config.yaml
d_mlp: 1280
init: "normal"
init_std_qkv: 0.028
Each number is 128 + 32 x the weight over its row's rms, rounded and kept within 0 to 255. Layers, rows and columns count from 0. The size above them is the row's rms in percent of the matrix's.

# layer 6 attention key, 320x320, rms 0.0777, rows 131-173, columns 0-79
size [ 97  81  85  87  74  80  91  91  93  88  88  81  80  72  85  75  87  80  95  91  79  89  92  87  82  86  90  79  85 104  84  81  84  72  88  82  88  94  73  80  84  82  89]
[[ 96 111  54  78 114 113 131  27 149 100 120  72  92 109 231 102  98 152  78 104 133 188 131 122 117  64 114 138 122 166 141 128 115 146 112  85 104 148 101 106 136 138  80 166 169 168 118 168  89 119 135 155 159 137 118 109 107  94 150 183 102 179 148 112 166 168 179 140 151 112 144 127 139 143 100 135 102 143 106 139]
 [141 145 140 136 132 175 126 153 192 113 147 123 163 100  95  92 146 154 161 114 101 200  72 114  75 148 117 164 143 105 133 158 108  86 136 111 113 107 120 178 104 131 125 131 135 139 135 134  63 154 121 117 146 153  86 126 149 103 108 143 133 101 154 110 138  79 108 110 139 131  84 130 117 133  89 150 128  92  64  94]
 [157 138 194  96 122 158 154 147 154  99 144 120  76 136 188  88 119 171  89  92 163 158 119 127 140 104  49 125 145  89 113  94 128  70 134 148 153 108 109  67  81 144 108 120 182 129  88 117 115 148 161  88 188 122 122 145 128  97 173 126 123 130 156 109 144 155 117 107 155  46 123 176  90 129  60 134 114 115 114 129]
 [113 105 153 161 135 118 117 113 115 158 163 143 133 112  82 153 137  83 143 102 156 166 137  70  99  93 204 104 126 167 123 127 127 115 132 120 132  56 150 145  95 124 150 160 119 197 126 134 157 169 118 114 160 103 114 125 135 116 126 129 108 153 107 160 173 142 122  70 113 128 111 105 102  87  97 186  81 204 133 140]
 [127 151 113 119 108 173 132 150 114 120 108 136  80 134 161 123 131 162 121 136 140 135 141 125 143 110 137 133 145 115 119 144 139  97 148 104 132  94 133 109 156 152 110 133 122 141 126 137 130 139 113 136 122 105 111 133 130 152 123 142 137 115 150 128 113 142 138 128 107  91 132 101 128 140 124 189 143  96 132  90]
 [142 125 120 178 140 147 177 134 145 136 145 129 123 169 120  91 138 107 151 119 157 105 151  67 124 106 111 127 130  74  78 108 144 132 145 114  92 175 180  58 134 158  94 144 167  88  46 121 165 165  87 113 120 124 138  96 196 115  99 156 114 146 158 104  99 156 162 145 118  78  49 160 117 126 143 120 148 100 101 112]
 [158  96 106 174 115  95 100 114 127 145 134 162 129 180  95  95 104 144 135 139 126 163 143 118 125 137 128 144  77 122 140 135 133 140 127 169  80  86 174 106 123 148 160 156 136  90 138 151 186 139 147 151 161 130 145  87 101 110 109 174  68  97  95 154 166 115 132 146 141 102 135 110  93 118 102  97 181 140  87 112]
 [164 109 136  98 117  87 126 140  98 141  93 125 113 151 154 123 143  97 123 141 125 112 153 139 121 141 106 104 136 130 150 160 145 122 135 116 112 119 152  99 150 144 127 136 112 141 145 123 183 119 162 153 116 128 120 133 147 115 136 122 102 127 106 102  99 167 147 127 157 142 132  96 165 136 134 104 101 122 139 135]
 [ 60 141 161 165 177  93  84 119 143 106 128 128  85  64 153 148 102 138 114 121  86 135 113 129 109  79 140 144 124 149 210 111 131 113 117 109 101 142 110 151  66 118 152  84  93 154 114 112 129  99 101 101 112  87 126 132 150 132  92 157 153 116  97  81 152 100 102  45 144 230 147 116 112 112 104 129  65 142  94 156]
 [ 84 103 111 136 168 155 149 120 142 123 175 109 119 122 135 147 134 157  95 165 232 154 124 139 123  87 137 168 127  73 165  68 148 138 111 125 154 170 171 142 127 185  86 113 147 165 123 122  89 159 132 112 122 112 214 121 124 183  88 117 130 115 156 112  85 116 140 105 121 124 112  97 136 142 131 195 127 121 170 113]
 [109 139 177 160  96 112 118 138 186  95 161  31 130 155 192 126 120 124 127 116 162 157 143 114 100 136 113 116  90 133 146 156 118 122 113 120  86 126 157 128 131 164 133 135 151 142  85  75 154 158 143 130 165 105 152 131 122  99  93 174  76 139 110 164 109 117  97 130 147  60 122 104  84 138  61 198 132 158 174 157]
 [146  87 130 124 126 180  75 148 188 156 164 175 126 114 112 105  85 216  60 111 138 178 170 201 133 108  80 136 122 126 224 136 123 112 140 132 122 117  75 124 129 104 160 119 137 219 138 136 139  76  90 105 149 141 128  59 117  65  81 117 147 128 162 101 140 117  76 140 149 119 113  94  63 102 107 153 121  96 106 118]
 [171 115 137 176 137 170 140 120 131 128 113 121 107 159 115 146 130 156 158 136 125 157 130 129 119 145 104 116 122 116 163 140 118 144 151 149 113 136 129 107 187 160  89 133 137 115 130 103 108 116 116 139 135  98 144 114 134 132  99 146  90 120 143 130 137 113 123 157 134  80  52 149  91 156  97 121 183  67 146 121]
 [126 126 140 132  87 151  88 188 133 152  90 141 163 115 117 107 145 152 125 177 195 163 196 107 130  96 116 113 148 116 136 120 137  88 127 143 128 107 150 125 108 158 137 141  96 144 136 164  72 162 125 151 156 143 151 116  86 116  72 131 142 114 122 113  62 188 122 128 148  85  87 129 122 126 126 143 142 110 135  87]
 [ 90 109  86 185 112 116  82 154 141  80 135 118 140 120 132 124 133 115 115 174 149 135 128 134 153 203 115 115 126 172  66  92 148 132 123 137 127 190 169 119 120 144  93 156 101  67 146 110 171 181 191 193 156 128 144 143 151 134 129 109 122  81  85 181 152 101 117  95 115 119 111 106  97  95 134 146 130 151 122 117]
 [105 143 155 156 187 138 156 137  88 135 146 143 173 114 112 122 129 189 141 116 134 131  83 134  98 105 183 169  90  38  74 155  90 163 123 164 141 114 180 120 120 124 120 100 166  94 125 100  98 165 105 117 148 135 178  86 109 130 101 118 168 130  92 170  83 117 165  79 135 111  76 144 162 139 167 176 152 117 143 100]
 [191  96 128 105  70 161  81 141 155 106 153 106  90 118 160 116 161 124 113 156 131 112 124 130  82 154  55  69 121 137 134 155 142  94 147 201  93 137 127 126 138 108 136 154 109 159 173 106 113 157 147 142 210 162 101 128 208  75 135 142  92 121 161 237 154 118 105 170  81 100 117 117 127 108 185 137 138 158 142 151]
 [110 131 137 166 125 145  85 132 121  64 111 101  68 142 138 150 156 150 127 120 145 152 110 108  85 119 106  73 152 138 122 116 136 105 128  83 127 101  67 116 117 152 123 108 165 145 189 136 158 125 142 130 147  97  95 178 134  89 149 108 148 111 104 139 128 102  86 137 140 149  44 155 115 179 142 178 140 167 135 159]
 [135 114 142 106 151 120 152 162 118 144 189 140 136 147 120 135 118 155 108 152 143 106 153 142 113  98 100  90 131 127 164  90 110  87 152 130 102 106  93 152  30 111 165 122  93  92 139 118 132 103 126  69 123 129 111 140 109 118 104 192 111 103 105 137 106 120 105  84 142  98 146 150  94 109  72 113 102 169 135  76]
 [175 114 164 140 174 134 138 130 112 110  99 186  81 161 148 159 123 204 136 125 154 116  76 113 122 127 129 137 123  98 134 121  77 101 101 128  67  53 140 110  81 182 107 124 181 141 148 128 161 101  91 120 167  78 143 204 117 146 133 157 165 131  91 130 138 134 143 116 133  56 165 173  94 148 101 209 116 147 130 129]
 [139 129  94 127 122 118  76 106 133 151 141  77 127 166  94 133 161 106 123 130 117 120 201 121 147 134  99 183 122 142 158 103 142 182 113 146 160 150 152 119 102 130 133 114 105 141  74  92 182 157  90 101 119 112 126  64 114 120 127  80 146 113 126  87  85 132  76 123 125 121 100 126 130 122 116 106 123  90 160 127]
 [180 113 142  73 162  98 142  98  70 139 122 154 153  86 148 153 156 137 140 144 128 136 139 113 136 124 125 165 146 151  84 134 167 183 127 122 127  72  96 157  89 125  96 133 120 124 159 187  90 143  81 129 121 168 122 147  90 145  93 116 137 142 127 120 136 129 136  85 114  75 166 148 149 111 122 145 107 123  64 105]
 [ 98 137 101  87 153  84 116 121 135  78 105  89 140  92  91 140 108 112  83 132 155 191 127 112 162 152 111 133 126 177 149 114 160  89 109 143 130 109  52 136  88 139 158 133 148 140  97 130 148 121 141 138 105 126 188 123 146 146  87 107  96 123  83 132 117 122 124 146 163 124 161 100  93 122  98 169 135 123  93 119]
 [124 114  93 141  80 118 146 163 114 139 107  75  66 125 131 114 165  83 111 166 183 155 153 123 147 185  85  86 164 172  93 110 170 101 140 111 148 129 147 124 183 110  73 160 146 129 132 117 182 163 145 170 143 134 140  98 169 105 150 118 133 134 124 164 163 158 118 185 102 108 111 138 154 114 135  99 149 117 128 121]
 [128 143 138 159 138 117 122 135 107 105 127 122 178 147 124 139 154  61 146 137 153 153 134 140 160  87  79 100 155 128 134 158 149 143 132 114 142 126 148 164 104 163 123 101 118 137 122 156 211 207 146  95 108  96 152 156 116 154 136 144 116 105  90 139  91 143 125 139 180  34  98 192 100 116 120 136 109 131  91  32]
 [172 159 138 111 167 129 115 117 106 127 135 125 124 137  60 145  97 145 140 105 130 133 115 139 195 111 106 164 134 138 115 105 107 142 121 136 137  97 120 172 140 113 148 111 167 121 161 135  90 115 170 131 143 183 162 111 125 117 130 121 147  88 131 125 112 139 160 110 147 108 121 167 150 105 120 135 132 105  86 155]
 [137 144 152  98 112 140 100 174 140 104  68 168  98 137 168 164  93 161 130 103 102  97  81 157 166 122 138 153  51 140 155 156 106 112 118 121  88  74  97 114  88 128 152 109 157 153 111  95 103 129  72 148 133  95 144 145 129  93 111 147 109 135 156 144 142 100 145  81 170 111 163 168 136 135 147 163 100 152 115 138]
 [148 105 131 122 149  90 162 118 118 171 144 124 123 121 161 134 163 115 151 147 147 118  90 111 100 128 148  90 110 109 132 131  64 140 118 127 126 112 153 157 112  93 120  95 103 136 209 144  68 143 114 103 161 164 150 153 132 109 183 142 137 157 131 105 130 145 154 141  81 123 162 126 132 138 149 107 191 180 126 126]
 [132 100 107  86 125  86 134 130 151 138 119  66 104 157 203 115 175  96 157 153 113 138 127 158 129  77  90 109 132 156 127  75 149 103 136 123 149  85 135  61 127 126 165 100 164 156 129 103 108 145  90 102 106 104 109 153 170 145  99 176 117 173 107 136 115 137  87  91 142 134 213 127 112 136  59 105 101 115 124 147]
 [128 109 106 145 152 176 107 151  92 168 145 186 136  82 100 140 120 147 107 118 124 102 146  99 120  92 148 110 147 129  97  87 107 124 132 115  81 153  96 140 103 150 195 121 156 133 145 124  79  95  46 143  69 126 104 156 108 115 142 100 165 153 123 161 142 152 194 138  74 169  99 109 136 118 212 107 147 216  71 135]
 [132 116 127 151 156 156 148 173 157 107 154 174 165 148 111 123 119 128 141 134 161 170 136 122 106 112 171 140 114  94 114 165 188 119 161 119 118 123 140  49 160 136 104 131 157 200 113 110 100 143 167 133 156 102  84 145 119  92  61 161  27 141 145 136 150 118 163 134 136  85 110 110 112 109  84 209 125  78 108 156]
 [121 115  91 112  97 116 108 115 145  84  90  88  87 158 136 171 101  84 103 101 168  57 121 192 181 126  74 155 129 129 148 103 124 117 125 110 156 159 163 121 126  91 142 148 151 152 118 117  93 137 153 157 136 100  98 105 120 117 166 136 125 101 116 159 142 134  89 109 190 123 184 178  69 157  21 126 159  87 180 173]
 [122 112 104 149 136 111 130 131  84  98 166 120 139  98 127 121 158 135 113 157 148 196 137  95  96 102 167  78 157 150 117 183 149 188  82 169 106 145 174 108 107 166 121 123  98 158 186 170 108 161 170 128 160 120 152 149 140 119  93 120 138 118  76 122 193 113 152 199 114 130  68  88 148  86 181 144 139 120  75 121]
 [103 126 165 151 155  94 224 128 112  97  95 138 120  95 140  97 113 118  86 148 130 139 117 145 136  96 155  90 153 139 157 152  53 133 138 106 128 136  56 185  80 103 125 122 158 118 174 195 103  71 124 119 110 165 113 133 123  75 136 166 185 132  94 123 120 120  88 107 132 200 195 119 113 103 171 100 154 178 154 102]
 [ 67 115 104  93 138  97  70 148 156 119 146  66 114  91 118 103 114 151  97 132 125 136  67 135 114 120 102 157  98 151 182 105 140  80 175 114 143 135  87  87  76 137 164 122 104 159 121 142  95 130 109 100 142 104 148 111 126 123  73 142 134 100 140 145 144 135 151  93 162 161 179 114 106 129  71 167  59 133 141 136]
 [139 111 106  54  94  79  83 108 114 125 156 106 143 117 151 115 138 164 109 151 121 154 166 134 113 118  86 148 115 166 139 142 100 169 158 129 115 121 120 140  96 137 163 167  62 148 141  67 147 124 140 105 118 161 144 146  95 124 135 148 122 143  96 115 104 122 115 139 143 110 164 119 160  92 144  93 146 153 172 123]
 [132 127 116 124  99 139 123 129 128 108 136  68  71 168 185 152 156 101 132 118 127  89 177 169 114 127  53 103 153 144 157 100 117 128 140 136 110 170 170 103 110 132 107 155  56  88 155 159 158 110 128 127 128  98 129 115 132 132 123 149 109  81 157 190  99 141  99 112 110 119 179 126 128 164  97 146 142 137 169 112]
 [127 109 143 126 159 143 121 135 137 159  96 137 106 139 109  81  55 176 167 149  83 178  69 143 109 160 147 106 121 108 211 175 101  44 129 142 133  95 113 148 127 108 116 124 136 121 136 153  98  87 103 145 156 113  80 122 174 118  87  95 142 144 130 100 176 117  94 161 117 234 135 116 109  79 152 153 107 118 123 144]
 [112 114 127  95 124  98 132  92 112 128 103  84 126  78 160 133 132 137 107 136 101  94  83 127 134 150  84 107 147 140 159 146 133 136 121 148 130 134  83 154 110 138 124 139  89 105 177 128 126  96 115  96 122 148 147 106 101 135 180 118 145 120 136 134 124 139 131 129 108 172 188 107 102 124 162 110 102 186 176 133]
 [136 107 123 133 131 133 114 146 139 136 121 112  81 171 118 144 131 103 162  78 174 128 136  50 130 101 110 126 123 155  98 111 115 166 149  85 175  70 142 107  83 168 118 142 160 132 152 110 182 149  73  97 140 125 127 127 119 198  83 191 117 119  95 136 140 115 130 123 112  65 145 167 112 148  98 172 155 111 157  93]
 [120 119 146 104 136 114 151 184 148 134 145 106 106 154 114 155 123 138 115 118 160 145 129 111 116 114 131  73  77 120 117  86 114  75 185 120 126  82 114 108 132 189 112 104 135 159 106 105 121 142  64 106 105 110 142 167 150 121  53 218 114 134 150 140  58 105 132  79 130  95 218 129  90 156 120 214 127 127 136 129]
 [ 52 169 122 108 101  43 132 121 112 138 115 117 150 117 155 158 148  54 115 136 145 129 114 132 129 122 136 107 147 147 100  96 139 138 110  94 153 155 156 172  96  66 112 109  55  99 136 116 117  84 154  90  80 132 147  87 116 145 150 131 156 133  92 121 156 121 130 125 104 194 164 142 138 146 193  76 153 158 162 173]
 [ 95 116 114 122  83  92  87 175 113 135 110  93  76 186 121 129 169  52 160 105 156 138 148 144 119 128 120 115 128  63  87 109 179 113 186 150 138 172 169  69 131 167 139 176 145 123 111 130 194 143 136 110 114  47 122 150 124  89 108 136 144 137 138 167  59 108 130 101  90 165 109 102 111 120 113 107 115 155 151 110]]
# layer 6 attention query, 320x320, rms 0.0827, rows 132-173, columns 0-79
size [ 89  91  89  76  87  92 107  90  89  93  84  94  78  84  76  88  89 100  89  86  94  92  85  85  92  90  84  87 101  88  81  81  73  89  84  90  90  78  83  80  86  94]
[[133 136 161  83 133 105 150 207 116 160 164 143  96 168 130 140  98 191 102 139 141 155 107 132 174 102  96 142 180 145 174 106 147 160 146  87 151  97 152 139  95 116 128 142 149  96 126 169  97 109 138  92 112  82 162 141 114 132 161 180  55  94 102 144  87 146 132 143 155  98 140 192 131 156 142 159 130 124 152 141]
 [147 103 118 132 170  72 129 135 106 143 155 154 141 153  80 193  84 191 104 110 137 105 138 138 155  97  96 173  87 215 141 111 128 161 146  92 119 150 135 116 107 165 107 154 194 133 140 116 103 132 123 148 125 103 131 148 104 177 139 180 114 129 116 177 103  87 172 134  81 100 128 114  56 113  85 184 122 129 178 131]
 [131 166 176 151 152 157 122 105 162  56 165 136  94  90 142 112 142 121 134  97 132 225  63 106 128 166 143 143  71  70  97 119 100 123 105 145 135 123 158 112 109 139 128 128 149 105 105 163 126 198 119 136  89 204 127  77  64 133  99 112  72 159  79 111 171 171 142 125 142 110 140 122 127 163 168 129  97 121  82 130]
 [179  82 107 127 186 151 170 109 125 124  90 115 139 111  70 120  83 144 108  81 113 162 148 116 185 122 112 170 111 139  93 105 140 222 130 150 107 115 119 106  52 151 116 172 153 104 143 138 205 152 131 133 134 126  86 148 115 102 146 194  95  74 117 133 123 132 144 105 193  90  79 158 107 169 132 171 116 107  84  86]
 [142 162 114 152 112 129 102 205 181  91 129 143 132 149 113 127 113 163 165 156 167 137 187 164 102 122 157 183  68 174  98 108 154 123 118 110 148 170 138 125 123 157 109 181 119 221  94 105 102 143 187 140 200 135 174 142 168  98 121 138 144  86 100  98 129 127  82 111 127 118 109 164 141 164  94 159  76 133  98 199]
 [138 168 175 181 128 148 136  78 127 137 197 154  77 108 100 183 141 103 137 157 129 104  98 166 101 119 111  87  58 136 161 113 109  97  76 128 124  83 100 143 132  81 129 116  88 139 107 107 125 110 104 116 174  84 123  95 143 119 127 110 122 132 125 138 150 135 136  85 159 154 197  91 111 120  94 146 106 194  91 139]
 [ 98 143  54 126 102 123 117 129 130 113  84 115 165  85 164  87 124  79 121 110 140  80 134 121 115 130 124 107 177 111 127 136 141 148  85 130  93 140 105 124 183 124 126  91  86 134  97  50 151 128 109 178  83  98 142 125 169 136  86  67 177 147 133 134 118 121 216 103 132 148 130  90 124 111  87 122 103 111 162 157]
 [ 66 113 141 119 145 113 113 136 123 105 167  81 120 126 141 158 128 162  93  95 159 132 111 117 111 112 181 145  80 164 165 105  65 183 127  84 108 164 115 126  95 160  95 106  82 123 117 113 133 140 153 117  99 111 170 115 144 148  97 127 150 118 202 135  89 104 141  95 183 132 151 143  42 137 164 169 129  46 162 128]
 [119 122 147 101  90 142 118 134 150 160 115 133 173 127 103 164  90  82 121 143 123  89 108 189 160 102 182 170 171 138 115 119  71  76 140 148 138 160 112  75  97 118 164 115 162 193 151 115 121 102 115  68 146 161 157 121 131 124 127  97 153 160 142 111 150 132  69 106 113 103 135 114 123  83 128 155  87  70  63 134]
 [151 160  96 161 121  90 119 129 205 123 180 125 151 109 104 133  93 156 111 119 181 129 145 132 144 124 173 182  92 108 119 156 137 113 174 101 133 110 147 124  95 124 131 122 107 148 105 157 101 179 128 179 109 172 126 109 196 167 118 137 184  91 116 135 155 139 139  88  99 134 133 111  87 213 107 101 110 134  94  97]
 [ 95 176  85 136 190 128 107 138 116 135 118 114 160 151  97 148 108 159 147 144 184 152 104 156 103 127  85 153  82 118 110 104 152 130 162 128 128 111 103 121  83 170 104 166 106 117 106 114 135 110 107 158 111  95 111  98 168 147 165 130  57 103 150 128 115 117 194 164 143 103 177 157 119 131 108 141 146 101 130 118]
 [149 148 153 158 101  76 140 134 134 175 169 120 149 132 100 163  68 160  80 128 111 135 134 113 145  37 107 157 119 156 131 125 125 104 107 129  86 122 160 151 113  38 208 131 144 151 126 105 110 171 126 129 120 131 163 160 125 158 139 172 125 120 127 173 128 200 164 115 114  89 130 126 181 209  49 150 203 164 129 113]
 [186 116  86 146 140 131 147  87 125 102 109 131 154 145 121 124 138 143 130 151  52 105 118  67  85 115 112 178 131 125 116 109 147 138 146 171 105 115  93 106  80 189  95 140 168 179 159 180 127 157 118 127 157 100 141 152  89 106 207 212  71 108  53  87 170 111 123 152 110  97 125 132 138 116 145 123  97 174  92 122]
 [135 128 135 203 115 135 151 187 177  78 180 121 120 168 159 130 134  96  81 108  65 174 125 147  76 101 181  93  91  90  46 162 182 111  96 192 142  75 125 153 146 125 154 118 140 101 118 164 149 140 120 156 150 105 110 131 114 141 185 230  83  99 103 132 122 107 102 121  70 133 117 137 127  89 139  72 121 138  80 118]
 [121 100 103 101  66 155 146 147 167 171  93 135 120 180 158  98 117 158 106 169 122 113 156 222 179 135 130 152 178 144 105  99 134  93 117 100 139 156  98 119 100  64 145 110 108 169  94 121  97 151 170 163  64  64 138 165 147 158 135 179 142  78 149 137 173 125 103 124 141 133 153 168 151 191 152 133 163 146  99 187]
 [125  93 106 128 152 104  87 116 163 174  54 108 117 105  74 154 150 103 129 135 125 155 141 144 128 143 152 113 151 117  83 152 195 116 125 115 155 133 124 119 146 110 123 149 140  72 174 111 192 188  98 113  52 102 118 101 134 127 132 144  66 138  74  96 108 105 167 109  81 113 129  37 142 114  99 116  81 178 126  93]
 [136 105 121 145 108  96 206 144 196 122 144 147 124 102 178 107  92 102  98 105 184 127 115 132 122  98 119 151  94  99  89 193 172 172 112 135 118 105 172 124 141  36 149 181 132 134 121 124 132 172 159 132 134 141 145 100 171 187 165 161  88  79 186 137 159 125 148 122 114 108 122 156 147 181 117 113 184  32 130 122]
 [128 126 107 145 199 103 109 123 128 116 100 128 163 136 104 140 167 170  79  94 125 162  96  66 115  94 115 171  95 158 152 106 149 155 129 184  61  53  79 103  99 141 113 101 203  90 161 162  96 133  85  78 182 120 145 186 121 114 169 203 113 118  97 114 127 112 160 129 108 121 191 103  87 160 132  89 123 176  85  95]
 [148  77 132  95 149 137 134 115 149 142 139 124  88 109 161  99 118 113  76 134 147 132  63 216 149 164  93 128  74 150 107 154 140 124 166 100 125 190 117  76  92  50 211 169  98 174 118  77 147 151 133 108  83 127 170 151 136 158 115 194 119 146 145 140 163 172 156  82  94 103 177 113 120 175 153 114 177  88 171 116]
 [156 128 140 154 104 112 118 131 148 137 164 146 132 118 149 143 172 176 172 169 178 117  91 126 135 131 233 171 167 134  74 111 107 144 144 158 114 103 120 157 158 133 124 148  96  89 163 124  90 113 157 156 120 127 128 145 142  99  78  93 114 160 116 130 131  92  72 131 112 108 150 116 150  62  93 175 119 100  92  97]
 [153 139 138 116 130 138 120  73  93 163  69 121 101 191  65  91 101 119 143  59 127 141 155 112 153 189 166  79 157 109 121  74 132 179 145  55 118 167 107 141 121 118 141 179 115  47 110 169  98 132 100 154  68 118  95 129  83 106 128 136  88  67 131  77  87 145 140  78 145 139 132 102 153  93 135 135 134 117 120 127]
 [175 133 133 127 164 149 101 142 136 134 153  86 118 121 105  89 134 129 160 123 101 135 154  95  92  93  88 141 103 149 160  78 154 152 132 165 102 109 137 122  97 176  99 116 166 168 114 144  89 147  99 110 214 124  71  92 156 152 151 155 149  83 145 105 105 162  99  85 125 137 113 119  74  80  43 115 132 118 103 104]
 [167 154  95 139  97 118 153 110 151 171 165 129 153 107 152  94 121  79 119  90  81 152 200  77  96 110 111 135 133 100  79 198 159 141  56 135 155 143 164 108 122 113 146 146 161 139 190 131 148 142  90 123 160 129  74 133  81 110 131 135 104 114  75 109 140 136 126 109  29 136  53  82 145 130 127 126  70 176 109 146]
 [146 140 166 130 138 101 172 122 138  74 167 132  82 103 138  93 146 136  96 125  64 139 154 105 130  91 115 179 125 153 112 109 136 155  64 179 110 110 128 200 107 137 124 123 193 131 119  85  89 138 108  92 183 132 128 135 119 127 133 131 154 141 132 118 105 133 105 132  49 142  37  95 138  50 159 112  61 130  91 118]
 [165 118 182  97 124 128 134 101 104 129  80 125 111 112 164 110 118 107 137 149  99 120 110 130 211 102 111  96 150 164 149  82 178 119 128 116 138 171  87 155 142 116 141 162 108 104  87 107 107  51 112 140 116  60 143 156 134 135 154 149 139 129 131 117  97 153 124 123 110 143 140 144 164  75 110 153 195 149 133 126]
 [127  96 127 122 123 145  75 153 149 162 126 106 112 136 107  85 149 151 102 103 175  83 130 204 106 212  81 110  98 160 103 124 137 163 203 107 158 131 107 103 108 106 131 199  91 120 119  83 157 176 129 166  33 107 162 137 190 166 153 135  96  70 191 135  96 134 135  72 131 153 144 102 105 176 150 105 162 113 128  90]
 [112 121 132 111 101 141 144 181 133  99 102  95  85 145 162 134 111 177  96 150 138 114  84 124 205 149 191  92 211 118 101 162 107 109 172 104 182 150 111 106 148  47 114  86 107 100 136 126 106 103 148 138  90 187 182 123 119  96 144  82 147 159  81 153 148 140 140 141  99 121 172 149 181 172 182 140 170 126 166 234]
 [119 143 121  94 109  77  71 106 147 131 146  90 128 122 104 165 105 105 138 110 179  58 144  78 127 149 197 143 109 122 142 135 139 157 131  98 151 100 160 159  99 206  99 123  86 113 126 101 101 139 110 169  74 154 196 123 119 172  62  95 176 122 130 164  89  56 140  78 146 115 165  99  78 181  93 160 109 154 146 177]
 [116 131 108  95  86 146 129 103  99 124  68  62 108 119 150 115 175 179 151 128 104 178  95 177  75 185 142  38 122 111 158 164  94 110 108  88 106 188 134  72 148 119 138 117 103 104 172 183  96 143 102 106 187 123 157 122 114 123 134 166 102 173 120 127 100 130 131 180 153 128 187 160 179 115 170  72 186 141 131 149]
 [116 156 151 171 155 120 152 127 128 102  92 106  93 163 105  76  98  92 145 151 168 156 147  86 114 111 110 175 103 144 107 104 111 166 136 137 112  72 147 100 105 179 113 139 144 159  60 143 144 142 114 152 131 160 174  82 114 119 179 134 136  74 162 116 134 167 142 107 188 101  84 140 111 183 107 117 118 124 131  73]
 [126 112 152 172 165  95 136 124 103  91 156 198  99 125 107 169 106 133  95 128 146 115 115 139 137 153 125 115 121 132  90 171 153 150 158 109 212 137  61  74 127 115 133 118 105 106  59  97 106 108 110 131 162 160 121 160 128 119 141  85 102 110 137 115 120 102 102  91 102 119 159 137 110 122 127 164 128 139 156  84]
 [141 127 134 208 134  98 197  97 204  98  90 119 159 117 106 139 137  72 115 175  93 186 135 116 114 116 134  95 195  93  92 131 103  80 134 144 114 202 124 195 109  75 171 141 158 112 123 190 148  98 141 141  88 129 112  96 145 127 101 150  82 143 114  82 118 166 161 115 125 129  29  71 132 129 149  98 108  75 110 124]
 [ 85 167 161 111 142 158 151 126 108 140 114 141 145 171 164 157 143 117 136  85 134 110 140  98 119  68  56 129 114 113 145 131 136 123 136 112 130  96  84 146 138 183  99 101 158  83 147 178  81 121  78 122 169 153 105 111  94 133 152 119  64 108 152 124 119 131 163 154 133 159 109 127  70 134 124 122 106  96 162 157]
 [143 129 122 148 206 151  95 159 113 121 139 150 141 109 110 167 127 135 149 113 128  88 123 121  69 164 106 160 104 150 142 142 180 121 122 108 144  88 124  86  83 211  84  91 136 150 106 174 102 145 119  80 117 152  96 137 150 148 121 157 127 100 144  96 118  44 111  49 122 122 151 115  65  82 113 139 119 141 108  83]
 [117 152 100 177 171  96 111 108  92 113 132 131 154 161 114 162 124 138 166 126 141  86 129  66 107 121 102  97 160 121 229 130 128  78  98  93 125  91  92 134 134 198 113  37 162 171 112 150  97 155 123 148 100 149  60 166 146 131 134 100 195 151  86 104 156  49 113 160 144 146 170  90 105 110  89 147  96 145 156 147]
 [145 112 123 141 163 130 131 108 126 161 140 135 131  98 121 181 158 184  75 110  93 127 104 118 115  71 156  93 118 157 123 158 114 120 143 179  83  54 130 163 119 118 163  83 155  54 182 111 130 101  93 127 155 157  91 171 149 141  99 143 111 161  65 129 115  61 162 120  93 122 170  93 134 117 130 117 148 143  90 116]
 [ 89 138 190 134 107 170 128 113 155 118 126 113  95 113 124 118 104 149 166 203 133 121 123  93 117 117  57 125  71 107 160  96 109 107 127 103 105 119 133  71 197 128 105 122  78 118  99 146 179 175 105 155 119 102 115 123 141 132 146 150 100  87 150 171  93 171 177 124 168 131 131  53  88 195 122 135 145 147 134 138]
 [ 68 107 113 125 133 184 120 111 105 125 125 147 130 106 124 168 117 127 134 119 111  97 136 114 133 150 171  90 129 145 136 188 133 109 132  78 155 156 125 100 183 112 133 120 159 118 184 109  95 157 153 160 107 148  82 111 147  73  98 132 143 158 102 105 105  71 154  93  55 143 160  70 132  66 158 140 106  94 115 129]
 [162 158 185 151 133 121 122 145 154 112 140 154  90 178 106 147  99 174 155 105 140 124 126 158 135  91  86 136 142 202 156 139 135 147  82  67 108 110 151 136  84  78 103  83  98 119 154  86  71 164 104 109 111 175 186 152 137  80 100 149 165  59 102 171 120 111  71  68 134 116 133 135  39 141 142 240 152 101 138 112]
 [126  95 132 103 173 155  71 148 142 125 118  94 112 119 105 142 131 168 124 112 125  81 149 145 113 183 179 170  99 159 152 138 142 123 153 121 103 123 138 109  88 175  72 133 122 155 157 114 145 140  46 125 105 145 155 174 113 142  82 142 154 106 108 119 124  98 117 103 141 116 151 140 105 142  96 119 164 148 138 123]
 [ 72 129 147 129 138 132 169 186 151  66 137 107 139 150 197 179 148 148 103 151 107 157  94 104 131 125 169 153 127 105  83 180  74 116  80 152 153 116 139 114 134  86  85  88 172 150 135 145  89  83 116 155 163 194 169 170 131  81 168 128 167 169 146 137 130 104 100 150 128 197 112 152 159 132 182 121 150 140  91 222]
 [112 131 136 139 143 111 161 159 173  52 155 176 106 117 146 168 163 144 122 128 188  83 162 114 143 113 202 189  84 126  99 139 178 186 140 137 119 112 151 118  98 168  89  98  91 182  93 115 131 176 135 121 111 167 159 141 140 136 125 146 189 158 108  91 141  59 150 135 133 150  89 117 137 120 156 151  65 145 115 158]]